From a checkpoint of a small transformer trained on Wikipedia: rotary positions.
Each number is 128 + 32 x the weight over its row's rms, rounded and kept within 0 to 255. Layers, rows and columns count from 0. The size above them is the row's rms in percent of the matrix's.

# layer 2 attention query, 832x832, rms 0.0291, rows 0-65, columns 728-831
size [139  75  79  75  99 118 102 109  91 116  89 124 111 110 113  97 116 133 125 117 112 118 166 131 122 131 123 129 141 133 127 141  68 110  98  92  73 131 121 112 106 142 117 122 121  84 109  95 122 134 143  97 115 126  69 109 119 144 120 110 123 127 123 130  89  82]
[[143 105 120 132  89 124 109 104  91  98 115 134  99 173 157 143 144 118 153 179  72 135 201 139 184 153 173 130 153 153 127 177 153 123 179 144 138 137 142 173  99 151 107 142 151 149  67 134  94 118 155 121 150  87  98 155 159 141 153 171 103 158 158 158 135  62 100 133  79  85  91 111 154 113 139 180 126  88  61 133 109 140 108 182  97 102 152  63 104 176 102  68 102 147 108 138 166 140  93 123 125 117  89 102]
 [113 118 159 142 145 133 122 166 160 149 133  90 147 143 125 145 104 114 168 112 148 128  66 136  52 147 103 134 127 145 183 144 114 175 107 127 108  89 144  71 116 126 104  69 133 131 179 106 185 159 180 139  78 127 153 144 136 140  93 126 184 126 127 138 119 177 136 115 112 181 142  38 149 160 124  78 136 140 185 159 123 108 129  90 128 119 133 118 159 102  80 171 136 137 147 164 111  99 118 119 110  90 139 145]
 [149 170 122 122  91 104 131  76 128 116 146 151 114 151 208 168 138 154  94 161 132 101 188  93 185  90 187  99 110 128  76 144 132 139 157 170 165 133 150 152 107 154 143 164 106 173  47 138  88  95  95 125 200 117 100 123 104 128 181 139  95 122 117 132 176  88 107 123 162 120  93 204 121  81 148 172 130  95 101 125 114 193 116 163 118 114 108  93 110 149 163  88 139 162  93 138 147 157 123 143 148 125 115 118]
 [130 142 106 120  78 144 108 129 148 133 130  93 139 140 167 113 102 131 135 144 129 113 185 106 186  81 150 105  98 114 112 123 132  93 139 156 157 114 112 143 137 122 152 163 120 164  70 147 102  83 131 127 225 124 135 161 112 139 163 117 127 142 112 117 142  74  96 132 119  76 116 215 103 108 171 155 136 111  98  90 136 174  98 160 129 110 154 106  74 140 102 134 133 129 124 133 134 130 104 167 211  90 124  86]
 [124 120 149 108 122 135 129 194 132 133 143 103 176  94 150 131 144 117 156  84 159 160 116 169 104 174  67 149  81  85  97 135 107  60 107 140 119 165 131 116 148  96 131 115 112  70 173 120 147 147 156 130  95  92 145 151 121  85 136 135 176 122  99 111 130 172 123 141 105 113 162 107  90 160 101  82 141 169 157  52 125 111 112 101  84 143  97 158 160 127 124 174 127 109 165 140 173 110 158  91 135 146 105 145]
 [114  93 123 101 130 126 146 188 123 154 105 158 134  82 132  99 156 101 177 131 142 132 100 212  95  97 138 181 157 100 174 132 118 109 121 128 105  87 138  88 116  64 115 104  57 120 129 103 140 192 149 155  60  90 110 158 135 159 140 149 132 196 123 110 121 129 147 179  87 107 119 107 125 190  99 111 115 152 100 145  93  90 130 136 144 163 130 124 126 219 106 149 108  63 173 132 178 107 175 108 104 104 110 110]
 [137 135 178 155  80  48 159 136 129 121 159 143 112 126  99 125 139  86 128 113 168 139 135 139  89 110 112  83 110 155 100 112 182 161 130 162 151 159 134  31 121 119  70 155 122 159  66 177 129 112 107 106 157  98 186 107 102 142 167 107 124 138  43 168 126 121  95 139 123  81 140 182 108 113  90 130 153  95  74 164  93 130 116 140 167 140 160  89 139 131 111 125  97 106 135 162 127 175 102 164 157 129 153 154]
 [137 155 127  97 117  81 113 181 151 136 160 119 118  96 183 139 104 105 145  70 190 126  77 119 138 133 113  92  88 136 116 100 130  88 108 157 132 120 193 163 184 130 145 139 130  90 119 129 169 132 118 145 129 154  91  81 131 134 142  89 131  88 154  48 108 122 138 126  85 209 123 129 101  68 139 174 174 141 184 100 104 123 135  97 118 142  76 185 128 141 181  89 125 160 129  97 144 101 173 128 115 154  87 187]
 [125  77 164 128  72  71  83 125 122  90 140 150 163 175 169  99 166 134 124 169  98 120 148 133 160 134 136 120 133 151 119 174 113 128 139 143 168 194 137  79 126 161 109 152 116 182 103 148  78 116 111 125 139 164 157 212 140  94 147 169 141 167  94 175 125 137 125  97 209  88  97 120 152 129 130 116 105  72 108 140 109 105 122 166 100  85 176  75 104 178 105 133 124  76 137 177 123 126  85 192 173 121  91 124]
 [149 154 113 103 130 122 125 118 117 138 138 166  54 107 137 240 129 144 114  98 116 134 138 194  75 128 186 121 159 153 112 105  88 194 148  98 157  73 162 101 136 126 193 143 136 101 125  78 167  92 106  99 180 177 100 137  75 127 180  73 123 130  90 106 161 160 142 180 169 179 107 162 134  96 157 173 165  97 183 140 154 140 122 139 200 161 147 101 141 126 160 130  74 166  45 121  66  82  95  89 133 177 151 131]
 [ 79 145  76 134 142 161  65  65 110 138  90 110 114 121 128 149 135 122 146 176 119 160 201 151 140  64 183 208 102 179 109 133 178 194 101 131 157 138 122  99  81 138  68 135 106 127  83 140 165 117 161 121 142 123 106  97  96 139 119 139 112 215 106 106  84 137  93  97 125 139 105 147 190 125  84 152 178  81  20  94  66 110 129 177 148 107 140 120  96  96 139 144 141 159 163 127  97 160  72 162 110  99 111  93]
 [154 102 105 135 117 119 125 113  76  86 120 105  86 128  99 152 124  93 158 168 119 117 145 141  99 144  93 178 172  96 131 119 149 160 125  81 117 142  94  60 137 151 140 136 146 106  86 120 138 155 151 110  96  92 168 144 204 133  49 175  75 108 137 144 132 162 170 181 145 117 141  91 200  93  84 141 109 134 106  85 157 141 143 153 155  99 101 137  80 159 109 125 145 109 120 123 112 200  94  94 134 124 155 127]
 [133 132 139 101 144 147 177 109  97 170 125 112 142 132 141 137  75 130 154 146 117 102 146 126 131 129  46 127 130  77 155 118 110  55 150 131  76  74 152 158 166  57 174 142 115  93 129 121 128 126 143 164 106  61 113 107 153 126  81 141 131  47 181 149 134 107 204 152  72 125 125 111 149 114 146 133 150 153  99 125 107 112 173 138 130 146 102 136 162 149 100 114 169 111  91 135 168 132 154  95 129 149 102 115]
 [111 167 144 148 117 161 131 185 130 129 144 104 162  95 110 101 169 153 118 115 161 134  48 101 127 174 129 157 128 114 179 105 106 140 136  98 140  99  97 155 112 166  98  99 125 130 179 173 146 141 121 140 125 192 136 158 124 112 143 148 173 207  96 117 132 142 114 129 146 210 125 126  81 128 125 110 116 200 123  85 112 120  95  95 138 135 141 163 161  67 192 207 179 105 161 134 117 137 156 167 130 109 148 139]
 [ 96 165 158 170 146  92  88  86 110 142 151 134 184 127 126 147 185 207 146 162  94 181 134 126 149 139 169 144  96 137 153 104 161 149 174 126 157 138 140 101  45 161  86 106  77 119 125 154  90  50 132 115 127 153 134 105  81  73 124 139 157 159 106 147 137  74 152 102 179 158 138 159 123 148 183  99 171 109  62 145  58 161 143 176 134 131 126  89  86  57 144 156 162 159 129 152 156 117 140 167 119  74 105 115]
 [ 64  98 195 119  96 156 137  89  93 175 142 159 122 180 171 138  87 138 146 172  82 158 127 132 129 146  96 118 134  91 133 148 115 132 134 151 161  71 170 147 142 121 114 102 163 160 109 101 123  58 135 151 123 112 145 127  83  81 185 145  93 177 118 130 114 122  76  62 197 162 117 120 155 143 154 136 141  99 176 168 155 138  88 116 112 106 158 108 111  84  91 115 159 136 102 171 102 154 134 154 166 122 126  83]
 [110 114 114 108 138  97 143 146 152 163 126 122  79 124 111 131 148 121 118 198 130 182 106 173 144  98 181 146 159 175 129  99  91  73 143 150 155 145 107 133 123 135 138 213 126 180 158 155 121 132  89 169 143  65  85 164 106 179 147 165 148 104 158 149 126 114  96 158 120  91 121 118 116 121 125 105 140 143  95 137  57 123 145 148  87 178 176 119 132 120  89 154 162 116 108 143 182  99 131  74  94 130 118 136]
 [174 126 143 137 107 116 118  52 125 151  79 103 170 140  70  65  84 133 166 141 145 105 171 116 130  89 112  95 123 141 137 123 148 128  90 205 128 120 154 117 187  99 104 145 101  95 104 111 125 109  95 136 120 142 142  76  62 163 137 107 116  96 210 154 169  95 102 154 138 120 111 150 152  87 141 140 112 127 156 152 136 179 178 133 119 157 101 143 182 178 186 143  73 126 152  77 114  96 135 135 116 186 151 137]
 [150  82 151 129 121 123  79  95  94 152  77 190 116 128 137 104 147 126 123 154 142 142 183  76 165 137  81 137  76 171 103 141  75 144 116 135 144 186 152 164 197 138 122 172 122 119 115  47 136  94 132 131 151 121 128 139 120 103 109 138 173  84 174 182 156  42 144  86 145 138 109 141 251  60  98 134  79 112  99 196 138  79 137 163 119 126 154 156 159 190 174 165 128 143  77 177 116 157  89 156 127 139 137 133]
 [179  91 177 137  76  99 124  60 171 137 168 137  98 112 115 107 101 126 135 110 200 132 173 154 116 159 152 164 147 169 161 143 140  73 145 187 112 129  92  86 134 129  90 107 127 105 134 123 120  79  82 135 166 101 123 107  83 144 116 119 157  66 129 170 161 125 108 143 111 120 156  88 126 118 163  81 150  87 135 123 169 159 192 177 151 146 174 143 177 128 126 113 110 120 163 118 176 115 138 132 143 135 147 138]
 [144 119 168  98 134 167 115 247 133  88 143  74 132 156  92  91  95 120 131 117 104 105  45  89 136 117 121  93  97 101 102 154 152 180  86 137 126 139 166 112  62  93 152 138 101 112 107 115 170 161 155 146  79 181 111 130 140 107 163 101 118 236 155 107  79 114 165 128  63 129 111  64 149 132  99 165 111 143 157 149 124 143 103  64 170 126 135 129 108 145 105 109 117 109 159  97 147 117 144 167  82 154 129 120]
 [117 142  98 140 126 118  86  99 169 142  86  78 109 161  75 149 121 141  75 105 156 127 164  94 115  73  77  57 124 107 105 169 121 124 120  94  93 156 160 138  67 158 141 145  81 176 142 119 143 105 125 112 115 124 126 130 149 156  85 144 145 229 135 103 118 171  80 147 140 218 102 173 165 150  93 104  62 127 154  95  56 107 108 134  90 105 118  95 124 104 110  98 180  77  95 148 127 115 132 178 158 116 160 135]
 [178 128 102 118  89 105 112 183  83  91 123  89 117 124  90 134 136 121 141 160  78  94 114 101 147 100 161 144 154 121  99 159 133 167 149 138 115 159  94  97 104 149 149 164 120 115  66 141  98 159 118 144 124 159 143 127 199 156 133 156  91 122 144 164 127  44 126 146 126  79 103 117 182  80 106 158 139 146  92 113 102 131  97 126 110 109 139  51 113 199  87 116 114 153  96 125 166 177 109  81 156 127 139 108]
 [161 110 101 143  85  83 145 103 154 139 150  60 191 184 131 134 120 120 108  96 151 119  98  80  53  60 108  88 124 102 130 111 187 174 166 126 119 119  85 112  70 154  92  99  59 127 113 198 111 162 161 116 118 126 245 115 140 159 120 175 143 133 156 171 167 134 165 190 170  94 140 150 148  99 160  86 143 145  83  91 154 111 129 144 151  94 140 122 157 143  94 165 164 109 124 185 127 111 146  74 107  73 114 104]
 [122  91 178 135  82 101 114 150  87 118 140 165 123 117 126  81 127  73 158  94 153 132  98 176 103 143 137 147 126 114  93  90  93 127 129 118 153 151 181  91 190 104 114 102 141 132  95 123 128 212  76 126  93  68  99  88 135 158 163  94 161  75 129  92 137 109  93 175 123 130 142 128  97 142 117  94 181 139 165  86  82 140  95 144 107 156  82 145 181 165 118  93 140 167 150 123 143 163 159  85 125 163 141 177]
 [114  87 164 198 128 128 150  80 119 104  89 113  79 102 166 142 140 123 142 173  79 152 144 142 183 123  87 135 144 128 120 147 115 155 118 151 104 151 165 140  71 117  79 139 122 164  86 119 136 121 156 157  74  54 113 110 137 152  84  99 140  83 147 157 131 121 101  57 167 169 140 140 166  37 102 163  98 142 183 215 134 109 126 129 154 108  67 140  77 103 142 103 135  91 125  99 147 120 120  88 100 158 131 136]
 [174 126 232 106 126 155 109 197 142 121 130 130 204 168 168 111  98 153 149 111  99 112 101 164  93 108 139  91 108 150 100 152 116 137 121 190 155 105 147  62 161  48  75 128 172  78  86  98 181 137  92 133  71  89 122  99 105  79 160  76 158 164 146 119 163 124 157 110  59 139 161 115 117 124 125  78 156  84 141 149 131 110 111 126 167 159 135  80 214 103 107 150  83 165 136  79 141 123 150 177  91 161 132 149]
 [147 107 143 148 100 101 123 110 127 124  94  81  88  71  46 101 115 119 118 149 165 142 133 102 109 146 115 166  96 107 141 141 138 100 162 136 131 104  87  75 170 149 144 104 104 151  90 134 104 181 112 153 117  75  67 104 177 181 104 157 107 102 127 142 129 131  76 117 109 124 152 101 189 182 142 117 100 112 152 136 190 162 174 119 186 169 172 137 157 112  38  69  83 118 145 109  90 118 175 105 150 155 138 117]
 [146 118  72 141  89 127 126 132  84 149 117 174 132  98 131 111 131 135 137 110 120 125 136 131 129 125 128 151 141 173 191  72 118  54 133  87 134 124  89 126 191 143 112 187  99 148 109 109 132  88 140 126 214  93 133 159 163 132 140  86 103 146  74 141 135 115 107 121  73  58  97 124  92 100 131 138  88  90 146 116 101  99 160 165 183 176 213 159 176 184  91 192  85 112  67 135  49 111 104 156 135  93 157 174]
 [114 136 176 129 130 170 127  96 134 137 131 156 111 150 146 122 115 104 115 131 202 176 136  94 169  84 125  66 159 114 142 132  45 139 117 100  61 150 156 162 190  99 181 153 119 135 165 104 106 180 135 134 202  70  91  93 165 148 139 163 102  58 144 144 159 114 110  82 148 160 139 183 183  94 150 166 127 105  73  92 143 103 144 140 150 157  98 104 135  70  83 147 145 167  59  94 134 115 109  73 110 171 149  89]
 [151 115 128 122 111 108 139  53 182 104 201 154 153 139 111 147  85 110  71 101 208 140 153  68 115 110  79  76 114 174 155 181 186 110  98 104 147 125  90  84 119 147  89 174 167 112 131 225 102 113 111 105 179 155 188 105 122 118 192 115 144 105 131 122 125 169 139 144 150  70 112 137 105 111 132  96 111 110 127 129  64 156 123 122 118 139 168 110 151 146 134 110 153 137 123 141 152  84 140 185 145  79 140 138]
 [105 139  96 137  75 144  84 115  99 119 113  98 168  68 119 104  41 176 125  94 118 158 145 103 152 116 127 160 139 135 162 199 155 186  68 105  75 162  99 129 138 152 110 114 161 136 153 114 143 140 110 140 112 176 124 123 110 127  93 134 120 134 135 132  83 134  88 110 186 156 119 149 121 125  93 110  66 133 106  80 100 140 124 124 127 105 116 193  93 176 108 141 169 146 147 138 125 185 158  91 138 104 134  98]
 [131 107 134 143 123  96  89 113 120 121 113  74 149 145 168 120  82 113 165 160 115 113 111 173 142 150 118  96 136 150 141 203 129 206 116 175  89 100 133 109 129 116 121 134 182 135 113 144 128 147 150 142  87 148 131 149 156 144 103 166  90 139 108 174 140 116 124  99 158 164  83  71 183 136 126 138 155 104 176 141 158 108 155  91 106 108 159  64  99 151  87 123 128 172 134 146 140  93 100 104  65  57 123 127]
 [131 171 132 133 148 145 147 157 154 149 125 153 167  87 122 134 115 151 107  84 205 144  75 113  73 132  73 137 121  93 145  99  82 112  84  96 139 155 118  98 143 113 153 112 126  81 177 144 160 145 101 149 102 162 150  81 127 109 121  88 171  95  92 119 119 188 180 118 155 165 155 141 108 145 125  65 117 152 184  98 136 117 127  68 145 157 108 198 165 109 158 187 157 107 149 113  99 106 157 133 159 189 178 147]
 [145  77  93 123 100  99 117 102 109  76 123 113  61 155 129 101 162 125 126 169  66 126 160 161 157 134 178  88 141 166 154 147 194 132 187 139  82 146 135 162  98 186  91 167 134 148  80 103 125 140 145 132 174  91 101 172 153 154 113 173  63 165 194 113 109  65 105 164  74 115 112 100 160 100 131 176 147 102  96 152 138 128 140 146  89  94 145 103  66 157  98  68 108 135 107 138 141 157 132 116 115  99 112 101]
 [139 110 133 101 140  97 129 124  98  70 153 127 140 165 111 118 155 130 145 220  49 128 153 152 178 166 184 137 142 198 134 181 157 153 197 135 100 127 128 109  85 137 128 129 110 192  70 130 106 114 128  83 166  97 101 196  90 137 109 151  77 169 168 157 132 129 104 116 146  78 116  93 146 151 147 123  97  70  55 144 135 111 136 173  98 115 167  81 142 137 118 101 122 128 104 142 124 161 153 130  94  81 147 134]
 [115 138 138 128 117 156 114  65 168 101 131 145 131 139 133 127 129 144 144 142 129 170 226 145 132 129 155 110 119 137  74 196  79 156 160 170 183 154 139  97 120 164 102 127 171 139 109 133  71 105  92 133 172 129 142 175 108  66 181 140 112 117  92 148 112 149  86  86 173 120  91 181  73 144 138 137 123  70 121 140 144 200  77 140  77 130 117 110 152 111 123 170 121 151 105 183 167 148  92 129 151 108  88 167]
 [125 139 109 114  92 106 137 150 187 118 134 110 109 177 168 150 143 144 194 144  87 158  54 133 109 171 165 160 151 110 145 165  83 110 160 127 168 125 112  93  74 119 181  97 151 166 152 129 123 150 130 193 115 124 105 105 117  61 156  96 129  96  30 166 102 140 117 134 119 184 141 117 133 137 137  82 157 180 196 125 154 148 100 119 127 135 147  93 133 110 163 144 129 133 137 136 144 107 119 124 134 152 142 116]
 [183  90 132 124 173 165 109  91  84 121 146 171  56 104 122 115 116 129 127 176 113 134 142 139 182 182 121  92 141 146 144 188 118 144 157 136 107 101 144 142  84 133  95 145 129 138 141  90  92  86 145  85 151 149  79 137 168 161 154 179 147 164 123 121  90  86 118  90 138 149 142  76 159 125 159 113  29  85 158 178 138 152 130 119 154 115 167  97  49 191 134 102 161  21 155 153 125 145 158 122 133  87 135 118]
 [125 153 130 157  83 155 108  36 135 134  42  78 162  96 105 146 143 174 132 160 154 126 194 117 168  25  95  95 150 137 127 145 146 116 152 112 127 129 116 151 116 136  99 134  51 134  92 152 184  95 137 105 172 119 106  67 136 145 114 185 108 139 154 130  93 145  93 133 129 165 103 144 173 118 133 132 121  70  73 110  84 121 122 127 130 168 145 107 117  45  56  99 129 128 189  58  91 131 141 123 136 100 111 118]
 [143 133  63 118 120 117 149 110 101 106  73 129 113  88 104 105  76 136  94 158 184  67 152  85 161  53  94 136 200 106 106  90 159 147 171  62 116 128 137 187 175 103 155 128 174 132 106 180 163 108 106 175 140 118 102  59 143 166 105 125 110  76 180  97  82  91 170 144 156 154 133 143 127  51  97 165 149  89 135 178 177 127 140 117 147 159 125 125 125 107  40  80 168 107 102  90 147 143 117 116 111 166 215 143]
 [147  73 113 107 192 122 131 152 123 141 141 159  99 111  69 115 133 121  48  85 158  76 124 120  97 144 151 121 146 123 181 122  56 135  91 151 146 125 135  91 162 135 142 150 128  83 178 178 138 113  76  89 125 145 163 171  93 136 135 117  77 143 147 128 183 135 161 116 175  64 138 138 111 143 169 126  99  89 160 138 149 120 121 153 140 168 126 106 120 157 150  92 189 119  78  84 115  13 134 111 157 129 132 162]
 [125  89  96 127 150 193  92 134  95  59 147 159 103 125 147  82 133 138 134 129 150 156 156 170 160 155 162 127 130 128 102 139 130 141 139 121 142 179 180 130 115  80  60 137 115 126 138 155 139 117 110  95 157 159  99 140 146  64 196  32 130 154  95 132  92  83 143  78  92 138  86 139 111 149 101 113 107  74  98 135  87 173 156  66 111 128 181 117 112 172 152 149 133 118 113 185 128 101 112 199 117 123 106 120]
 [161 123 119 156  78 116 131 196 112 138 135  85 156 131 152 112  60  76 229 125 156 145 102  86 127 141 130 177 131 143 154 169 143 131  86 131 147 133  94  53  97 125 104 129 121 159  75  98 150 132 205 185 141 106 129 167 137 165  96 170 170 129  65 151  69 155  87 112 114  64 163 134 181 134  98 117 139 180  98  74 113 144 111 144 109 121 117 202 133 145  97 153  94 107 183 166 142 193 137 128 115 115 116  95]
 [140 147 141 136 126 104  64 206 156 188 125 118 150 112 102 113 150  78 153 149 130 178 100 169  92 174 123 120 147 168 113 164 146 108 113 148 119  91 122 114  81 138 110 103 136 208 129 120 182 157 124 159 159 154 105 167 113 145 115 146 164 166 127  83  61 171 111 193  55  81 110 100 154 162 120  78 172 107 164 135 141  83  60 100 104 140 111 171 162 161  64 157 129 104 159 159 124 157 149 125 114 119 110 138]
 [127  93  90 136 137 177 149  59 101  80 113 190 125 112 165 134 164 142 139 142 129 121 133 109 111 169 117 171 148 172  71 191 134 177 150 142 225 151 150  93  78 148  98 166 191 175 117 181 128 160 119  92 157 181 100 132 163 147 148 215  77 177 150  67 134 102 177  91 156  85  69  87 105 153 122 132  66  74  74 170 108 144 102 123 131  94 136 169 128 126 151 114 148 135 132 130 138 215 154 103 192 120 118 112]
 [136 133 113 131 106 125 106 141 139 100 134 137 164 137 194 132 161  93 114 112  93 151 116 136  77 157  90 133 145  87 105 148 150 153 145 112 143 156 132  50  87 116 121  67 125 152 130 143 147 160 118 126  65 134 126 115 155 121 136 134 119 152  79 156 162 102 154 109 161 121 136 123 149 141  82  63  80 135 128 130  95  83  95  59 136 102 136 162 132 179 204 157 143 116 145 157 137 219 125 134 108 154 144 104]
 [145 106 128  75 105 102 112  71  97 128 178 109  90 136 155 139 106 119 193 148  88 126 153 137 181 128 123 104 125 131 108 158 151 126 170 119 173 166 142  77 145 114 183 162 137 161  62 154 105 114  89 130 155  94 108  75 155 151 135 109  83 104 148 134 119 107 123 114 134  82 108 127 229  88 166 141 142  97 139 188 123 136 176 118 135 145 164  71 128 154 151  95 110 151 144 107 114 106 153 123 124 137 115 110]
 [ 95 110  97 144 162 187 135 225 146  94 117 138 148 122 147 105 193 145 139 127 125 111  71 114 100 154 178 150 121 150 117 115 144 183  95 126 148 145 121 109  79 172  95 117 125 144 160 113 142 150 158 142 170 144 164 181 123 132 165 139 117 190  13 124 111 173 144  89 113  97  98 124  79  96  87  96  92 112  65 104  94 126 110 109 137 102 122 117 117 113 154 194  80 149 138 148 173 168  81 187 170 127 117 113]
 [127 152  86 141 131 179 112 217 108 118 143 132 155 149 139 151 149 136 106 113 153 110  55 134 148 100 135  81 141 181 107 109 186 162 158 142 103  94 167 120  77 168  96 105 101 162 118  94 131 140 142 144 140 132 113 135  95 214 165  69 106 159  18  95  86 105 133 136  87 178 163 185 126 123  75 125 147  77 103 118 113 103 192 109 123 130 103 117 111 134 120 160  41 170  97 114 102 137 134 158 170 169 119 137]
 [107 133 118 116 155 169 146 121 123  56 104 149  94 149 133 150 213 147 151 185 180  85 148 175  98 189 187 198 123 112 100 133  89 124 169 128 157 169 156 126  98 106 122 101 145 129 140  80 184  83 133 161 121 130  99 183 148 167 103 153 113 113 117 154 128 115 168 168 142 128 127 138 152  64 136 133  85  91 119 197 197 140 219 111 126 128 115 132 112  75 178 152 134 123 122 156 125 101 136 116 101 193 172  84]
 [ 78 170 162 131 201 130 113 109 108 153 146 176  95 138 107 136 194 129  99 166 157  76 152 165 198 140  97 100 136 102 117 134 159 163 118  90 155 123 139 154  49 152 113 109  90 114 156 167 148 103 142 126 128 145 110 165  84 178  71  99 125 197  92  65  95 161  94 164 142 178 139 141 120 131 134 110 102 155 117 126 183 100  91 143 166 128 102  90 109 120 159 124 162 115 152  88  89  50 120 175 111  63 130 102]
 [136 126 189  92  78  72 158 144 126 155 221  52 159 120 188 132 125  81 105  79  91 149 115 176 168 116 175  69 116 119 156 120 169  98 117 159  85  69 109 121 178 116  84 154 153 128 118 144 137 131 109 122 129 110 136 142 104 134 161 128 160  95 153 202 154 162  90 114 121 117  63 122  81 141 156 122 127 166 136  74 125 140 141 145 139  75 129 121 165 131  99 149 103  78 167 106 106  94 122 159  86 133 132 112]
 [116 157 115 110  95 129 113 130 164 170 167 128 120 137 103 132 110 122 103 183  56 120 120 113 150 149 200 124 147 116 145 193  72 101 110  92 143 136 114 110 121 109 144 135 147 171 116 127 158 126 109 123 149 130 120 195  74  61 119 137 118 178  72 138 115 220  82 123 106  76 103 101 118 182 131 117  43 145 149 124 108 147 141 100 117 120 187 119 136 115 143 122 161  91 138  68  77 125 146 201 140 117 115 120]
 [125  92 128 134 156 138 124 185 128  72 133 144 109 139  68  75  81 140 126 117 142 102  66 137 140 121 190 169 158  99 155 146  95 154 119 157 101 147 110 101 162 121 175 110 156  88 128 131 126 157 116 171 106 157  69 149 114 100 172  69 145  22 106 169 127 119 150 128  70 109 126 106 158 120 106 126 130 110 142 112 135 136 157  76 135 136 157 104 133 165 105 110 118 101 131 119 205 109 115  77  88 193 113 136]
 [121 165  98 155 163 171 128  76 168 177  93 181 158 150 180 124  97 141 160 145  89  95 235 100 150  68 142 155 162 110 139 133  75  77 122 108  79 149 155 105 124  56 112 144 126 100 145 116 166 110 124 122 112 111 194 135  97  61  85 132 110 123 140 153 156 200 128 130 178  87 166 141 169 176  92 100 111 118 120 147 163 128 130 145 110  80 159 137 175 111 118 167 150 127 124  99  84 118  98 131 129 147 102  77]
 [155 131 132 125 108 182 170 129 104 133 114 107  98 101  65 129 157 134 104 119 107 135  85 153 100 145 132 196 138 136 143 134 104 167  86  52 137  71  98 109  58 176 162  85 113 130 119 139 114 123 107 112  44 123 139 149 189 126  79 172 154 174 132 136 151 112 125 181  99 148 113 164 100 132 105 144 153 158 136  78 138 115 115 137 107 155 138 139 142 121 142 114 120 104 149 110 135 199 121 108 103 130 165 120]
 [130 152 131 142  86 117 177 103 125 167 152 106  60 207 141 120 132 121 127 196 124 107 148  80  94 142 104  67 179 110 108  98 141 126 112  62 129 103 143 138  87 131 155 149 126 126 169 155 122 149 140  89 122 138 159 141 177 119  79 183 146 131 106  90 157 121 173 187  93 118  82 146 146 125 122 163 170 144 108 102 122 109 149  79 152 107 117 112  38  90 164  66 138  98 110  79 100 152  87 125 131  86 121  91]
 [ 85 100 142 150 146 124 147 207 195  69  67  34 183  90 151  80 182 135 128 148 164 122  74 110 115 142 117 122  57  89 114 129  33 100 111 126 145 162  84 143 105 144 125 125  93 113 165 104 144 141 111 177 127 195 134 120 143 128 155 142 183 129 139 145 151 128  86 140 164 118 113 115 135 137 145 104 132 190 132 132  93 142 153  67  76 150 143 113 166 100 125 135 165 140 146  94 144  73 151 157  91  91  99 123]
 [170 128 131 156  98 173 127 196 131 107 107  81 117  57 123 110 122  99 173 130 153 103 121 111  52 139 149 155  83 120 176 147 119 129  85  99 120  82 124 122 163 185 123 145 135  93 138  59 129 127 170 117  81 120 140 113 171 144 120 117 151 122  97 125 108 121  91 135 131 129 151 136 143  89 130 188 152 189 165  99 116 120 117 103 125 150 158 141 109 142  74 122 116 142 112 150 146 130 115 108  81 109 123 145]
 [123 131 115 108 116 144  85 149 137 135  55  31 145 114  85 125 137 144 204 139  76 199 134 147 126  96 111 148  93 154  86 168 109 134 125 160 123 184 131 115 128 108  99 133 122 132 135  40 127 159 147 183  93  93 110 148 106  80 116 144 146 137 187 143  91  83 114 128  62 134 114 161 133 169  95  68  99 160 135 132 129 136 122 142  41 154 109 119 133  76 144 156 152 157 144 145 219 123 135 166 102 106 101 164]
 [107  69  67 111 108 142  41 111 155 131 151 137 125 143 114  91  91 143 161 168 160 138 156 165 144 114  74 142 167 177 105 124 128  78 165 130 146 111 135 119 131 129 157 132 106 145 165 109 108 140 140 104 144  88  87 154 167 121 147 132 110 111 134  94 137  72 149 141 115 100 151  79 132 134 140 143 160 136 103  96 111 132 143 123 126  94 153 156 137 186  83 139  94 112 134 150 154 129 126 133 171 149  89 127]
 [145 155 170 165 108 124 114 176  80 117 119  96 188 151  88 121 148 153 149 103 171 131 176 150 133 153 185 126 119  97 146 163 148 130  98 168 144 144 138 114 162 124  50 171  92  98 116 148 149 129 111 151 103 168 171 113 138  95 219 135 134 132  91 153 180 112 165  82  97  84 109 130 103  73 154 100 131  89 167 149 161 134  98 149 103 111 105 147 156  97  84 153  96 135 144 183 152 129 137 172 131 145 133 131]
 [127  64 179 182  72  86 154 122 138 164 125 116  78 154 138 153 124 129  89 132 167 153 175 113 120 114 163 115  52 115 137 128 107 137 134 101 108 157 142 125 119 140 168 148 118 117 127 104 157 120 163 186  82  94  93 104 129 105 149  85 118 138 103 148 213  77 114 138  90 141 127 179  88 122 141  98 178 128 118 183 167 125 155 136 103 123 194  70 113  64 142 131 141 160  49 162  98 128 104 119  96 107 124 123]
 [146 152 109 157 164  94  93 128 125 112 202 135 143 120 119 169 144  96 195 140 143 124 122  71 171  95 151 119 144 125  94 101 111 140 171 116 175 219 118 165  59 153 113 144 134 110 143 107 124 177 146 127 163 120 203 132 104 125 125 109 126  97 152 159 117 113 105 130 103 146  83 142  85 134 135 107  82 169 120 165  95 181 168 125  98 125 143 136 152 127 154 122  70 137 121 150 156 105 121  83  92  94 184  87]
 [134 131 100 143  89 157 194 134 132 146 103 130 104 149 166 130  74 102  92 133 112 106 119 110 183 132 129 146 132 115 120 150 164 104 137 130 144 145 123 131 143  89 183 186 119 101  91 132  68 134 143 184 112 149 118 178 125 132 139 142 116 119 111 118 120 187 142 207 174  96 128 143 178 150  85  68 129 162 157 122 145 131 138 116 149  92 145 110  98 116  37 142 166 159 119 110  77 127 129 150 148  87  86 133]]